config = dict(
    head_dim=32,
    norm_place='pre',
    warmup_steps=200,
    final_lr_fraction=0.1,
    batch_tokens=131072,
    max_steps=4760,
)
Each number is 128 + 32 x the weight over its row's rms, rounded and kept within 0 to 255. Layers, rows and columns count from 0. The size above them is the row's rms in percent of the matrix's.

# layer 8 MLP up, 640x160, rms 0.165, rows 446-500, columns 0-39
size [ 96 103 107 115 110 105  91 104  98 109 104 109 101  97 100  95  93 105  90 102  98  98  97  95  94 120 100  94  92  96  99  98  98  95 112 108  97 100 109 103  94 104 101 101  97 102 101 103 108 101  95 101  92 110 104]
[[ 96 105 179 108 113 152 118 185 130 180 120 137 185  60 126 140  77 114 144 130 134 128 109 156 128 160 110  98  89 201 166 129 154  96 194 161 102 151 143 201]
 [ 68 168 131 156  81 103 131 102 108 111 135 140 105  88 155 151 113 152 119 124 131 139 149 145 138 147  97 171 122 146  93 165 155 123 100 138 146 117 115  87]
 [176 157 114 147 136 174 165 157 152 119 153 113  80 193  70  96 103 207 108 161 132 185 173 168 126  91 134 108 124 167 193 187 124 151 169 136 138 132  80 113]
 [182 152 131 124 102  99 142 157 179 110  94 124  89 100  77  76 124 134 100 152  82 160  80 129 115 185 115  91 137  92 106 161  90 117 118 170 150 115 174 165]
 [151 188 163 105 211 131  94 160 164 155 124 144 129 113 119 137 129 168  65 116 170  94  90 135 149 114 122 103 122 114 100 146 119  67  89 177 154 119 118 107]
 [180 112 162 109 158  81 137 118  90 217 159 192 120 126 138 154  90 136 159 188 141 169  95 123 151 127 109 141 127 138 109 144 129  80 119 154 182 109 158  51]
 [182 142  92 129 170 176 129 148 179  82 124 146 137  87  95 139 109  91 120 110  73 129 152 138 104 108 100 103 144 130 134 183 111 141 101 100  56 213 135  89]
 [108  98 164 103 133 128 161 101 109 183 147  86 124  91 109 126  97  87 142 176 123 153 171 129 124 128 105 152 152  86 109 120 149 153 111 104 145  68 131  90]
 [ 42 123 130 127 129 146 142 110 198  42 102 114 179 139 141 102 144 174 132 168 114  95 129 211 140  90 113 171  96 101  92 103 125 174 120 138 155 152 103  81]
 [109 155 117 152 106 116 136  82 104  94 124 155 150 141 100 136  87 176 108 131 112 172 107 100  93 115 171 185  75 101 121 121 134 125 131  98 159 143 128 161]
 [182 123 168 119 126 138 113  81 100 105 124  95  20 143 174 154  95 161  93 105 147  81 116  84 120 152 118  71 185 155 163 134 108 127 113  83  83  84 176 121]
 [165 139 103  79  89 125 144 145 121 118 135 144  91 106 101  82 108 149 108 159 157  92 174 200 108  58 110 159 134 133  85 144 158 149  43 144 135  97 121 133]
 [128  94 111 151 111 149 112  84 138  92 129 100 122 176 188  70 133 129  83  97  84  87 137 124  95 116  92 144 119 126  93 175 143 172 141 105 106  69 162 162]
 [127 157  79  99 181 164 155 145  96 142 131 161  89 146 102 171 136 115 119 103 155 116 135 136 127 102 196 132  80 141 136  92 131 136 147 136 181 146 110 111]
 [204 101 126 115 137 135 180 160 124 184 106 186 164 167  56 118 142 172 128 121 120  70 157 140 127 180 101 130 134 145 152 170 144 132  86  96 126 138 107 114]
 [175 142 125 151 106 124 170 169 172 133  67 106 137 173 141  78 144  39 122 131 148 184 147 126 129 187 165 149 134  88 141 133 101 132 134 112 179 195 135 166]
 [110 161 103 107  83 157  71  77  81  58 150 148 106 127 127 144 143  62 165 132 170 153  99 140 106 108 111 163 125 121 101 145 131  87 110 194  90 190  93 143]
 [ 57 107 125 115 108  89 141  51 162 112 176  71 119  82 102 103 185 135 121 159  99 146  80 152 147 101 115 155 135 136 110 104 138 167 139 136 115 175 166  95]
 [ 82 146 128 116 151 151 140 110 129 149 113 118 141 113  88 138 168  96 103  91  87 206  85  89 143 150 135  94  96  75 127 163 210  99 130 154 129 121  81 157]
 [ 97 118 156 187 144 107 170 124 143 161 102  87 138 150 160 101 136 134 130 136 159  65 174 179 157 126 127 145  92  97 113 127  94  85 120 156  82 168 112 107]
 [137 136 134 154 143  87 166 106  88  60  91 153 121 104 140 119 141  91 139 136 131 177 143  81 127 144 105 114 111 186 137 155 132 131 109 120 174 137 132 145]
 [162 150 182 111 115 115 153  73 163 125 174 140  59 121 172 150 115  90 100  41 154 191  90 101  79 124  63 181  99 125 110 109 105 183  97 147 145 133 115 132]
 [132 118  91  78 115 161 144 131  96 123 188 182 141 162 122  94  91  89 191 131 100 150 129 132 162 152 112 127 111 128 139 152 108 125  82  95 120 161 153 103]
 [135 101 125 143 113 138  96 113 144 107 117 151 105 177 113  94 104  77 166 169 112 159 146 170  94 130  95 132 138 142 130 114 131 118 109 109 145 130 130 117]
 [153 140 104 127 124 121 141 182 197  97 159 154 130 114 151 151 173 239 113 136  67  91 115 143  95  47 133 181 138  99 155  99 118  79 175 157  91 122 190 156]
 [117  75 166  90 138 142 199 208 102  96 159  42 161 158 154 178 136  78 125 117 177 110 124 114 142  96 133 169 117 138  86 121 155  98 140 176 137 150 121 167]
 [145 143 110 146 144  93 137 110 152 149 191 114 106  83 155  82 133  28  81 114 115 150 116 137 118  79 128 103 152 127 149  82 173  98 130  73 137 110 202 117]
 [119 166 154 110  79  68 158 136  71 200 169 128 156 104 150 128 141 152 160 149 105 109 115 130 170  70 113 146 148 152 130 120 152 111 133 135 138 139  79 150]
 [168 150 129 114 138 115 153 123  96 158 111 100 179  68 139 187 149  99  67 149 169 188 152  81 117  26 122 141 122 134 120 143 104 119 186 127 104 110 102 131]
 [ 94 139  50 106 146  94 150 127  76 140 149  92 139 142  86 115 157 109 150  84 143  77 164 126 138 131 116 145  93 118 157 119 132 151 110 127 195 151 122 144]
 [124 128 150 101 121 137  77 165 125 144  90 103 160  74 165 124  95 166 112 111  72  80 120 152 165 147 154  16 139 142 112 106 169 131 154 104 164 152 153  92]
 [143 166 138 103 165 168  65 104  95  81 162 128 126 157 146 125  95  89 125 131  79 186 111  65 108 161  78 160  90 142 153  90 164 139 103 119 163  77 124  94]
 [171  96  53 116 130 107 125 119 159 105  81 157 107 130 109 132 152 149 140  82 103  84  78  90 107 137 115 130 129  82 131 125 133 171  95 104 133 151 103 106]
 [144 137 141 129 121 219  84 163 121  97 152  95 118 116 111 149 147 149 160 182  98 157 155 127 128  84 133 149 117  97 167 196  92 199 129 118 112 125 107 134]
 [146 114 125  73 100 136 143  92 179 104 166 170 153  90 140 153 149 180 160 124 102 128 118 127 164 144 117 108  70 122  97  62 163 140 138 160 114 130  70  76]
 [158 108 162 118 189  96  98  95 141 145  92 120 107 162 102 153 136 163 191 106  41 137 120 152 114 128  78 112 103 139 100 165  86 134 160 147 145 108  90 114]
 [167 104 112 162 157 114 115 178 139 114 136 114 171 100 125 151 128 112 135 144 173 134 100 160 145 161  79  94 136 181 128 144 145 126 160 137 136 133 106 202]
 [134 109 167 139 109  98 171  65  85 111 110 139 191  99 160  96  77  91 137 141  88 146 169 149  96 110 148  87 147 159  78 116 165 110 112 101  84 162  92 109]
 [147 125 117 161 157  68 141 102 201  92 101 166  98 196 122 177  97  88 105 124  97  76 116 113 137 100  89 150 199 133 135 138 146 107 149 109 152 132 109 120]
 [130 148 152 147 175  82 108 107 122  69 161  97 114  73 129 133 123 143 203 180 102 131 146 147  94 114 115 115  81  82  86 181  95 138 128 127 142 196 124 144]
 [151 116  96 138 152  94 109 103 121 133 115 161 112 138 188  66 146  95  77  64 115 110  80 160  96 189 168 125 116 141  85 126  66 124 120 132 178 111 134 111]
 [150 131  84  97 171 149  58 125  44  96  73 133 132 143 169 136 162 126 128 138 155 109 102 108 149 172 130 121 136 101 218 192 142 142  58 163 111 103 120 117]
 [134 137 118 148 220 153 153 147 119 132 119 142  96 127 169 109 209 133 121 132 134 208  35 109 140 148  95 118  92 121 121 115 119 119 128 106 121 152 172  72]
 [172 168 125 122 136 172  92 108 112  89 143 131 124  87 128 160 103 201 122 153  79 181  65 145  91 118 190 150  84 151 141 163 114 164 115 137 135 116 132 148]
 [ 74 105 178 103 106 135 129 130 101 111 153 141  86 135  70 143 176 183 107 141 110 158 107 187  61 148 157 104 162 150  90 192  67 121 152  98 138  97 178 114]
 [162 144  70 168 135 112  66 173 168 128 123 100 105 134 107 125 157 166 117 143 106 155 142 119  96 122 127 136 168 142 174 131  87  87  74  95 169  72 158 126]
 [121 117 142 128 187 125 128 141 171 104 117 134 111 127 161  94 114 120 112 118 113  81 104 153 138 110 132  90 163 116 147 151  55 123 156 144 162  89 221  57]
 [127 128 110 142 146  57  55 116  79  99 133 128  95 150  69 148 113  99 115 102 170 191 169 152 100 128  67 123 113  96 129 154  69 132 160 163 123 154 145  84]
 [127 100 138 122  98 162 138 139 145 109  69 154 171 113 107  98 128 163 142 113 108 173  99  83 172 189  60 134 135 125 165 141 134 196  72 189 117 138 100 147]
 [148  78  88 100  89 154 119 162 112 122 164 168 122 105  94 177  84  97 133  92 100 156 137 140 148 140 106 135 106 123  76 147 173 106 100 140 113 150 145 136]
 [112 121 121  62 189 102 156 125 102 157  86 168 169  64  70 111  93 129 102 130 143 151 136 197 152 151  97 119 166 106 124  98 195  66  71 112 117 152 130 137]
 [ 89 171  71 133 160 194 111  92 131 127 149 110 131 137 102 124 204  83  78 164  33 181 141 197  67 119  98 148 145 134 123 137 112 184 186 110 120 139 153 131]
 [143 126 106 101 169  94 128  82  90 109 104 156  81 122 178 210  64 128 212 133  81 108 140 147  94 151 126 103 131 132 112 122  73 123 111 167 163 160 155 166]
 [140  97 148 128 176 100 205  73 160 110 125 108 163 183 102 143 148 112  88  93 138 119  52  85 138  79 167  85 142 109 110 151 114 164 187 113 103  96  99 128]
 [118  95 191 110 201  53  46 120  83 171  87 110 129 123 132 134 114 180 179 156 150 169 156 122 128 114 152 180 113 121 115 101 211 118 107 119 168 147 157  80]]
# layer 8 MLP down (transposed), 640x160, rms 0.151, rows 446-499, columns 0-39
size [ 92 105 102 106 103  96  94 100  94 106 101 100 106  98 100  93  93 104  96 102 102  96 107  98  92 117 104 102  94 101 105  97 103  97 106 105  95  93 106 101  98  99  89  98  99  95  94  97 113 101 101 102  96 105]
[[ 96 106 163 145  94 109 113 177  76  97  98 117 143 174 115 106 180 175 107 139 157 141 167 117 112 103 134 119 150  65 240 132 115 107 101  88 112 115  88 150]
 [125 127  95 171 197 109 172 135 114  63 126  77 117 132 136 152  95 117 175 140  97 150 130 103 135 161 135 128 140 140  81 153 178 134 110 191 178 119 105  95]
 [145 134 151 101 143 117 135 131  71 191  60 141 160  53 122 185 136 118 133 115  81 132 150  79 136 175 109 120 138 103  88 164 113 179  98  66 137 109 144 120]
 [ 85 108 118 127  79  90 135 129 142 116  35 109 142 110  84  86 142  90  97 123 146 103 112 167 119 167 180 111 170  92 125 151  94  42  88  82 176 135 140 158]
 [212 104 108 178 158 148 137 167 148 141 138 130  96 184 137 130 126  68 183 101  89  83  93  99 119 125  72 135 174 121 145  75 107  83  95 164 119 102 132  56]
 [118 121 126 113  84 135 142 148 159 100 144  98 175 151  90  93  88  53 113 112 157 101 141 113 129 156  97 113 153 146 116 140 141 136 123  89 103  84 100 142]
 [130 108 135 166 188 164 156 126 135 130 152 152 193  90 115  99 151 109 118 160 154 130 106 151 140 145 112 138 137 132  75 137 127  87 178 112 114 163 135 132]
 [119 132 103 184  93  96 119 117 118 132 143 160 118 145  74 168 114  98 167 117 136 102 101 126 123 123 104 125 176 122  99 102 139 107 177 147 176  99  80 159]
 [192 111 111 163 135 109  57 104 105 115  86 117  85 162 149 117 123 120 125  89  27 164 171 167 111 107 128 143 162 131 188 144 128 118 168 107 119 102 122 116]
 [ 74  91 203 107 107 224 141 131 111 131 140  81 155 114 133 110 131 160 125 185  60 131 138 136  62  71 109 161 106 110 136 127 164 162 130 105  54 104 145 114]
 [183  94 102 130 159 132  86 150 112 127 137 168  96 107 121 152 144 160  61 118 116 140 156 154 138 110  93  89 131 181 217 155 129 207 124 128  90  88 127 144]
 [141 182 114 110 129 110  71 164 109 119 114 121 110 172 102 116 108  93 133 131 136 110 106 108 160 149 169 122 137  97  83 175 165 163 115 138 103 118 125 151]
 [156 126 148 149 137 104 143 107 148 107 159  83 136 146 129 136  86 157  96  96 185 111 122 169 105 164  54 157 133  54 143 108 143 136 129 127 126 105 105  93]
 [140 147 147 115 137  90 161  73 130 123 125 141 116 149 194 134 129 155  99 210 116 146  92 169 108 157 123 163 149 206 113  82 141  89 172 127  84 127 101 115]
 [ 96 174 103 147 119 161 108  72 140  82 111 141  82 115 119 108 128 143  59 133 117 153 124 131 127 113 118 120 112 110 176 147 138 147  82 149 139 108 161 157]
 [134 143 186 151 210 114  98 182  65  88 149 140 141 167  82 142 160 147 120 172 140  99 113 110 119 135 163  71 121 140  94 116 115 103  71 144 106 153 132 118]
 [103 152 112 141  82  89 135 171  90 138 100  80  75  63  74 110 117 103 129 112  99 143  29 176 139 137  70  94 139  97 129 162  98 196  99 161 108 164  72 108]
 [148 124 137  74 125 155 135 139 117 106 152 161 124  98 164 190 116 128  98  98  71 149 159 141 146 179  90 122 153 119 129 127 185 108 132 122 169 140  88 153]
 [ 66 202 110 144 174  80 144 189 146  86 122 101 137 126 123 122 159 113  80  92  80 144 114 125 183 149 158  60  91  88 122 143 183  79 129 136 145 139 107 110]
 [158 142 137 148 121 174 116 121 109 156  83 157 118 129 154 147 136 191 107  95 124  80 154 139 159  41 149 144 179 130 100 121 124 180 137 119 185 133 141 104]
 [ 83  86 153 121 158 140 144 139  54 133 128 109 116 194 164 109 159 139 187 147 123 128 130 145 106  78 110 106 108 112 126  92 177 125 138  96  86 112 123 127]
 [194 120 136 140 128 119 117 169  89 157 137 134 108  75  99 162 146 141 119 165 163 130 151 148 151 183 159 131 118 126 136  93 117 116 143 116 151 136 144  91]
 [151 135 133 113  77 149 144 115 115 128 115 101 160 123 129 133 141 157 126 120 123 146  97 131 128 138  96 154  75 107 137 156 131  91 144 144 145 159 116 120]
 [148 116  48 120 166 132 129 114 116 136 147 146 118  86 166 121 163 140 154 138 134 177 109 157  90 163  83  98 111 100  85  96 107  76  85 123  81 126 101 125]
 [ 94 121  60 125 109 110 130  89 104 113  73  83 130  91 114  95 120  79 177  73 161 120 122 119 114 156 203  82 105 132 144 136 127 143 112 121 115 112 132  66]
 [129 168 111 184 162 108 102 176 146 183 111 138 128 130 107 148 139 142  94 131 105 109  71 168 102 135 163 181 127  98 173 135 103 150 130 139  64 159  63 110]
 [111 157 131 146 110 103 117  92 104 141  64 116 191  93 135 171 118 122 121 113 134 149 117  81 100  91  94 121 104 144 158 118  79  75 133 162 171 117  35 134]
 [ 88 186 131 160  93 134 124 136 124 165  85 106 127 188 152  92 153 178 126 118 123 163 125 139 150 121 179 158 141 100 126 149 108 104 124 140 105  64  98 179]
 [121 188 162  88 124 109 139 154 127 118  89   0 153  80 158 153 131 155  89  65 144  82 115  94 116 121 166 105 136 130 148 117 162 227  86 149 173 113 159  98]
 [151 110 113 166 130 163 106  99  83 150 134  86 101 124 115  84 147 127 123  95  81  99 132 179 107 136 197  95 132 142 129  91 156 119 132 174 145 175  98  99]
 [ 95 143 114  68 128 110 103 103 154 129  87 145 124 176 154 127 111  97 149 133 113 137 124 156 163  84 153  91 124  97  95  92 133 127 208 176 134 136 132 151]
 [124 100 150 143 180 154 131  60 118 156 159  77 140 133 135 141 112 143 221  95  87 138 112 119 168  96  86 137 147  71 159 125 173 113  83 104 154 155 115 205]
 [125 148 135 107 100 168  60 145 122 163  79 126 143 134 156  98  73 108  93 145 132 154  98 107 165 112 119 105 104 130 120 153  95 159 132  69  70  81 172 150]
 [226 147 101 115  91 160  25 155 137 119 146  84 103 146 122 118 206 119 108 108 140  96 172 139  40 156 145  88 102 117 182 126 114 175 173 154 109 120 123 125]
 [120 148 101 105  96 134 115 117  83 137 114 105 127 123  84 138 118 114 143 142  48 109  99 121 183 106  46 146 102 125 144 108 147  42 143 114 153 141 111 115]
 [202  85 166  83 141 139 134 119 178 163 144 141 138 139 104 162  87 155 155 116 115 136 156 164 149 128 130 151 158  90 140 156 116 111 128 172 131 117 129  68]
 [175 119 127 120 160  66 114 145 111 189 108 127  89  38  92 120 109 162 123  72 131 150 137 117 129 152  90  71 158 147 126 119 129  69  97 101  98 134  93 141]
 [169 136 119 133 146 128 118 158 105 145 143  85  73 192 123 143 189 203 111 114 137 104  67  43 119 123 123 147 143 104 129 116 112 110 176 106 149 119 163 108]
 [ 84 141 178  85  91 112 164  83 131 169 140 128 134 124 115  87  81  80 130 165 134 158 110 122 164 163 127 104  87 169  61 166 142 131 140 111 155 130 150 153]
 [180 112 161 116  92 194 162 101 128 185 118 125 153 142  62  67 149 149 173 116 152 118  96 107 153 157 144 176 136 134 101 127 132 148 113 121 158 118 131 131]
 [157 138  70 137 107 146 129  95  97 142 123 147 169  91  79 149 105 132 138  97  73 169 106 132 136 161  95 109 117 126  91  84 117 152 126 138 141 122 103 190]
 [ 70 177 133 134  73  75  91  88 145 118 133 105 168 150 177 122 144  79  95 154 178  93 102 149 112 148 208 138 139 122 132 156 160 105 113 148 126 143 152 128]
 [113  91 131 102  72 163 131 135 143 158 107 183 124  84 114 116  61 153 140 127  96 122 169 108 107 123 179 106 167  97 115 160 119 141  93 162 140  78 135 145]
 [ 98  78  70 155 137 136 111 142  66 129 184 182 111 124 146 163 119 135  17 141 103 137 173 157 110 101 171 121 135 125  99 170 127 165  93  98 144 127 141  88]
 [102 146 152  85 194 123 202 134 144  78 166 150 114 140  94 173 200 121 165 157 113 151 183 150 155  76  93 134 116 107 155 102  78 186 147 182 154 136 170 139]
 [149  89 159 130 138  71 129  91 106 113 141 175 134  95 136 116  78 132 129 102 166 123 166 153 147 102 154 140  73 128 120 104 164 129 187 107  61 175  71 150]
 [ 55 121  77 166 123 139 117 151  83 140 160 100 130 171 143 133 121 144 170 119 176 145  79  99 110 106 125 162  97 153  73 116 130  50  81 113 101 120 124  88]
 [157 118  86 126  81 113 148 136 118 105 118  84  90 105 168 158 135 116  84  58 196 106 109  84 145 132 109 118 125 120 127  63 149 114 141 194 135 106 120 106]
 [183 159 104 156 118 163 158  97  92 134  98 105 132 149  91 101 117 125 175  68  93  64  92  90 154 185  82  94 106 150 191 129 135 147 155 115 145 139  78 124]
 [112 120 140 127  72 191 105 161 171 102 121 116 207  90 111  82 106  82 114 112  79 119 155 123 119  84  88 117 110 136 121 118 124 121 121  97  72 177 131  93]
 [ 38 106 117 119 147 105 159 164 154 119 100 200 134  90 132 106 143  90 132  82 108  95 136 120  99 129  89  65 153  86 109  63 153 134 185 181 129  95  89 105]
 [155 116 180 127 126 173 132  91 140 169 104 177 129 100 161 146 195  98  84  93 182 127 158 189 194 122 153 186 133  60 155 189 110  82 141 192 104 121  93 125]
 [ 88 102 112 108 118 100 180 131  56 178 130 138 177  87 167 113 120 141  48 171 135 135 167 142  70 134 115 136 136  48 150 107 158 149 119 149 117 130 164 135]
 [140 108 118 198  88 133 196 193 150  58 134 176 123 106 113 153 174 135 145 126 116 103 158 115 167 157 149  78 165 111  69  94 149 106 127 104 163  89 126 161]]
# layer 8 MLP gate, 640x160, rms 0.17, rows 447-500, columns 0-39
size [ 96 103 102 107 107  87  97  95 102 106 106  97  96 102  90  93 102  85  90 107 104 103  95  93 112  97  96 100  96  96 100 104  88 107 103 100  97 107 106  99 108  95  93  96  95 103 108 101  94  89  98  96 102 100]
[[161  70 126 126 157 113 149 142 113  77 102 105  93 172  46 105 136 119  86 108 117 120 133 167  92 161 159 114  23  75 145 136 116 119  91 139  81 139 179 162]
 [156 184 178 185 130 171 148 100 105  98 147 164 159 164 163 122  42 128 147  93  97 119 109 127 151 113 136 164 156 202 133 127 111 134 110  28 108 150 140 135]
 [131 120 112 110 137 118 179 138  90  99  62 139 105 100  73  82 102 139 119 147  96 122  97 136 152 144 128 116 172 100 164  96 100  82 110 130 112 160 163 145]
 [184 144  97 155 124  79 146 141 180 137 118  71  79 101 128  60 130  97  79  88 136 115 106  80 117 125 144  93  78 120 135 109 125 127 144 151 135  72 121 133]
 [145 162  74 161 194 174 143 171 135 141  64 113 153 109 104  67 132 197  97 111  98 187 154 167 141 181 109 103 148 120 106 146 119 110 106 164 135 159 112 122]
 [148 149  68  96 125 121  99 147 103 178 134 111  93 196 166 151 143 121 184  98 112 149 156  96 101 120 164 133  84 112 115 171  85 200 157 161 116 113 150 175]
 [ 69 118 122  94 185 104 122 133 133 168 122 129 161 121  88 130 176 130 127 145 124 195  91 183 187  96 147 104 156  93 108  82 137  83 125 107 150 152 108 109]
 [106  95 164 101 188 106 139 141 113  77 110  71 156  61 179  63  68 173 124 122  91 104 136 172 182 122 122 176  95 133 147 104 154 100 125 177 134 111 171 116]
 [157 124 119  99 160 173 132 133 155 135 140 145 142 161 152 163 137 107 115 171  73 146  91 149  64 154 123 158 139 101  60 141 151 126 149 159 143 129  83 160]
 [173  86 153  96 145  89 110 123 117 109 131 139  99 129 204 162 134 177 133 166 156 107  89  86 149 109 165 109 139 121 151 130 123 119  84  64 177 119 120 166]
 [138 126 129 196 221  87 172 103 109 107  95 149  96 159  35 109  89 110 130 185 183 143 130  93 145 174 159 121 145  63 170 160 153  93  87 140 131 164  70  75]
 [193 161 107  99 171 136  94 112 158 109  94  85 145 198 123 101 120  98  89 131 106 168 175 137 104 157 131 135 168 161  94 111 174 109 103 172 107 129 132 148]
 [162 155 115 144  91 103 193 181 119 142  78 133  74 124 125 100  40 174 135 130 160 133  96 136 174 114 151 120 117 176 159 172 119 158  71 128 171 146 160  98]
 [101 109 171 108 123 124 142  90 176 110 141 133 122 136 113 106  96 154 116 114 121 116 115 117 172 140  62  84 145 148  83 156 177  98 100  98 124 145 179  95]
 [141 134 100 132 169 121 145 104 196 160  96 167 204 162 101 100 101 163 127 151 139 151  96  68 131 102 133 104  90 161  63  98 127 145  94 173 178 146 161 178]
 [120 125 120  81 151 145  64 102 112 113 154 105  98 144 198 169 126 139 117  97 119 146 104 108 116 104 160 142 149 133 131 181 180 177 122 170 130 154 168 121]
 [179  71 159 102 123 129 131 208  69  95 134 128 154 135 147  93 124 117 189 157 125 122 103  84 118 156 194 107 120 137 161 116 142 138 103 154 143  59 134 153]
 [ 87 166 128 109 100 125 115 147 175  96 130 146 117 152 163  90 152  93 128 153 145 106 119  72  88 182  99  84  97  73 147 204 162  93 100  78 123 139 124 156]
 [128 153  92 107 104 106 174 123  97  81  79 117  87 188 124 122 160  98  75 136  59  34  65 129 123 192 135 161 114  77 136 120 104 107 155 166  89 126 111 104]
 [108 136 130 110 124 160 126  93 148 135 158 134 110 162 163 103 163 137 155 156 145  87 126 193 160  49 153 101 105 127 131 120 153  81 143 130 132 147 152 143]
 [119  94  72 150 133 109 178 165 158 135 116 121 150 129 163 108 192 148 151 152 204 167 137 134 181 101  79  80 152  52 122 179  81 108 125 156 103  58 161 112]
 [111  99 145 199 126 121 150 184 113 167 123 167  71 160 155 133  71 104 130 108 134 125 145  63 169 102 149 170 140 151 157 121 138 142  99 134 134 122 181 134]
 [ 99 143 108 138 107 123 144 172 130 117 109 133 124 106 105 152  94 177 164 136 212 128 178 158 168 127  89 156 153 126  76 128 195  85  92 137 137 103 109 189]
 [146 156 149 140 175 168 151 109  82 132 151 146 103 114 111  61 180 144 120 159  42 166 132 102 143 130 115 164  39 148 174 154 121 144 162 145 136 148 147 163]
 [ 80 100 128  83 107 130 199 151  78  99 158  87 158 118 144 166 152 111 143 116 155 153 108  95 120  83 155 133  84 168  96 128 172  77 130 169 132  58 137  95]
 [132  71 161 134 129 198 103 121  85  81  97 133 105 145 143 125  98 134 155 146 111 182 109  82 140  92 131 144 115 143 130 189 116 158 116 131 135 200 151 126]
 [131 145  94 184 104 144 127 107 102  61 111 170 141 223 142  76 179 148  56  91 150  80 126 145 111 154 155 122 102  80 122 174  95 112 148 182 113 136  96 121]
 [161 132 106 142 131 134  97 153 109 160 122 158  81  53 163 120 135  85 130 174 147 194 131 131  89  78  85 138 159 120  95  87 169  91 126 123 117 151 165 165]
 [ 94 178  73 147  79 142 125 135  92 135 130 149  79 140 132 150 115 129 101 113 108 121 117 107 148 140 198  46  92 130 191 137  87 122 140 119 158 149 152 158]
 [110 236 141 171 124 156 125 193 119 184 105  84 151 123 134 152 135 165 163  93  49 162 115 175 119  87 157 156 141 135 124  98 143  91 162 104 120 105 127 105]
 [172  85 165 181 109  87 132 134 127 112  73 140 137 138 140 120 130  78 166 119 130 125 144 105 132 101 181 185 164 102 159 149 156 138 153 121 177 175 164  71]
 [187 142 151  83 111 107 120 116 139 166 103 139  78  65  42 157 158  84 149 127 163 119 106 118 108 137  86 211 173 101 128 165 104 107 133 139 112 129 101 133]
 [153 124  87 136 124  48 131 155  87 132 152 106 133 106 114 187 149  65 131  95 146 112 147 161 159 136 129  97  83 100  71 103 230 140 127 126  86 201 116 154]
 [180 138 146 135 135 132 136 166 134  92 161 160 153 109 173 111 116  65  95 100 192 124 211 139 106 108  94  96 179  84 146 137 104 122 138 114 126 126 157 151]
 [160 157 159 114 121 140 158  87 142 123 167 151 123  68 129 111 142  78 111 139  92 136 121  85 189 158 127 149 114 115 113 140 139 151  92 145 114 152 132 179]
 [ 53 140 207 150 137 143  91  95 122 107 152 148 166 119  97 132 107 121 114 190 133 162 147 103  68 137 167 121  83 138 138 147 107  53  80 118 151 171 155  89]
 [130 158 129 150 198 161 117 152 168 105 152  99 109 102 126 196 183  98  87 145 138 146  88 160 126 170  96 134 119 166 162 151 144 138 113 196 187 109 155 138]
 [137 135  35 186 114 173 118 100 128 154 146 126 159 113 149 132 145 135  92 154 112 183 101 111  92 104 119 121 128 130 130  84 115 108 172  67 106 136  81 149]
 [150  89 112 163 140 140 183  72 152 175 142 128  81 104 117 115 133 143 156 138 119 125 196  94 114 190 120 147 114  68 130  95 121 157 121 108 142 109 145 105]
 [132 168 130  92  98 126 122 117 126 133  52 126 209 169 165 155 148  43  80 163 174  99 125 157 120 132 181 150  83  85 144 120 174 139 119 104  91 154 180 150]
 [147 189 102  74 135 161 109 133 100 116  79 145 118 137 116 163 195  83 109  66 146 108 124 102 127 107 133 132 122 103 119 104 136 103 157 146 140  96 110 145]
 [ 90 152 140 105 160 168 110  88 129 159 168 124 148 104 145 115  59 175  76 151 119 148 112 128 133 125  82 177 162 149 130 148 138 118  97 120 158 145 159 119]
 [147 153 133 146  95  78 101 133 135 103 146 118 105  96 163 126  57 185 141 139 103 144 112 119 150  84 111 106  89 185 151 154 128 151 124 143 110 142 130 119]
 [107 136  99 112 133 138 161 194 156 144 124 168 133 121 186 134 123  95  78 212 134  52 174 163 112 131 113 128 112 113 152 115 144 132  81 102 121 123 158 131]
 [139 166 122 156 140 201 164  99 141 111 194  73 190 130 152  82 163 162 118 145  97 136 127  84  77 147  70 143 137 170 193 110 133  80  95 100 128 135 122 120]
 [121 138  88 136 137 162 137  72 104  95 119  57 132 102  89 113  92 168 125 123 131  94 124 123 125 149  97 128  76  93 144 133 111  78  83 108 120 158 137 170]
 [121 197 116 187 138 164 123 102 159 130 120 144 209 131 127 111 113 134 165 131  93 111  82 188 146  39 146 171 141 181 184 197 118 119 137  92 137 104 161 140]
 [171 113  79 143  85 142 120  98 199 158 110 173  92 153 107 135 158 180 127 157 165 125 147 170 137 133  97 119 166  94  64 125  94 142 104 173 117 139 104 119]
 [147 109 150 136 168 138 114 165 140 149 116 154  99 108 146 115 101 132 145 132 149 103  88 107 130 155  93 190 139 128 166 110 162 161  77 174 164 139 121 182]
 [153 135 142 115 177 118 170 142 123 131 120 143 165 147 166 149 132 196 157  94 143 154 144  87 139 157 102  47 104 144 125 120 129  87 116 185 104 146 158 183]
 [164 116 146 119 185 199 149 175  78 194 147 138 140  97 137  68 102  96 115 119 110  97  96 105 108  80 118 166 194 150 149 139 120 115 102 157 182 140  79 111]
 [131 179 180 100 163 129 135 148 128 104 137  98 156  81 140 147 110 104 116 121 183 136 124 104 106 138  76 188 164 103  82 164 100 150  64 146 143 112 136 110]
 [153 169 135 139 112 166 161 138 137 199 100 137 133 143 167 118  96 129 177 173  56 131 143 113 119  91 138 107 106  71 103 105 116 123  60 129 122 115 136 185]
 [120 104 165 149 130 120 163 231  60  94 120 118 100  90 172 135  93 137 130 136 113 163 139 130 121 170 151 143  88  85 151 145 187 151 113 112 172 154 145 134]]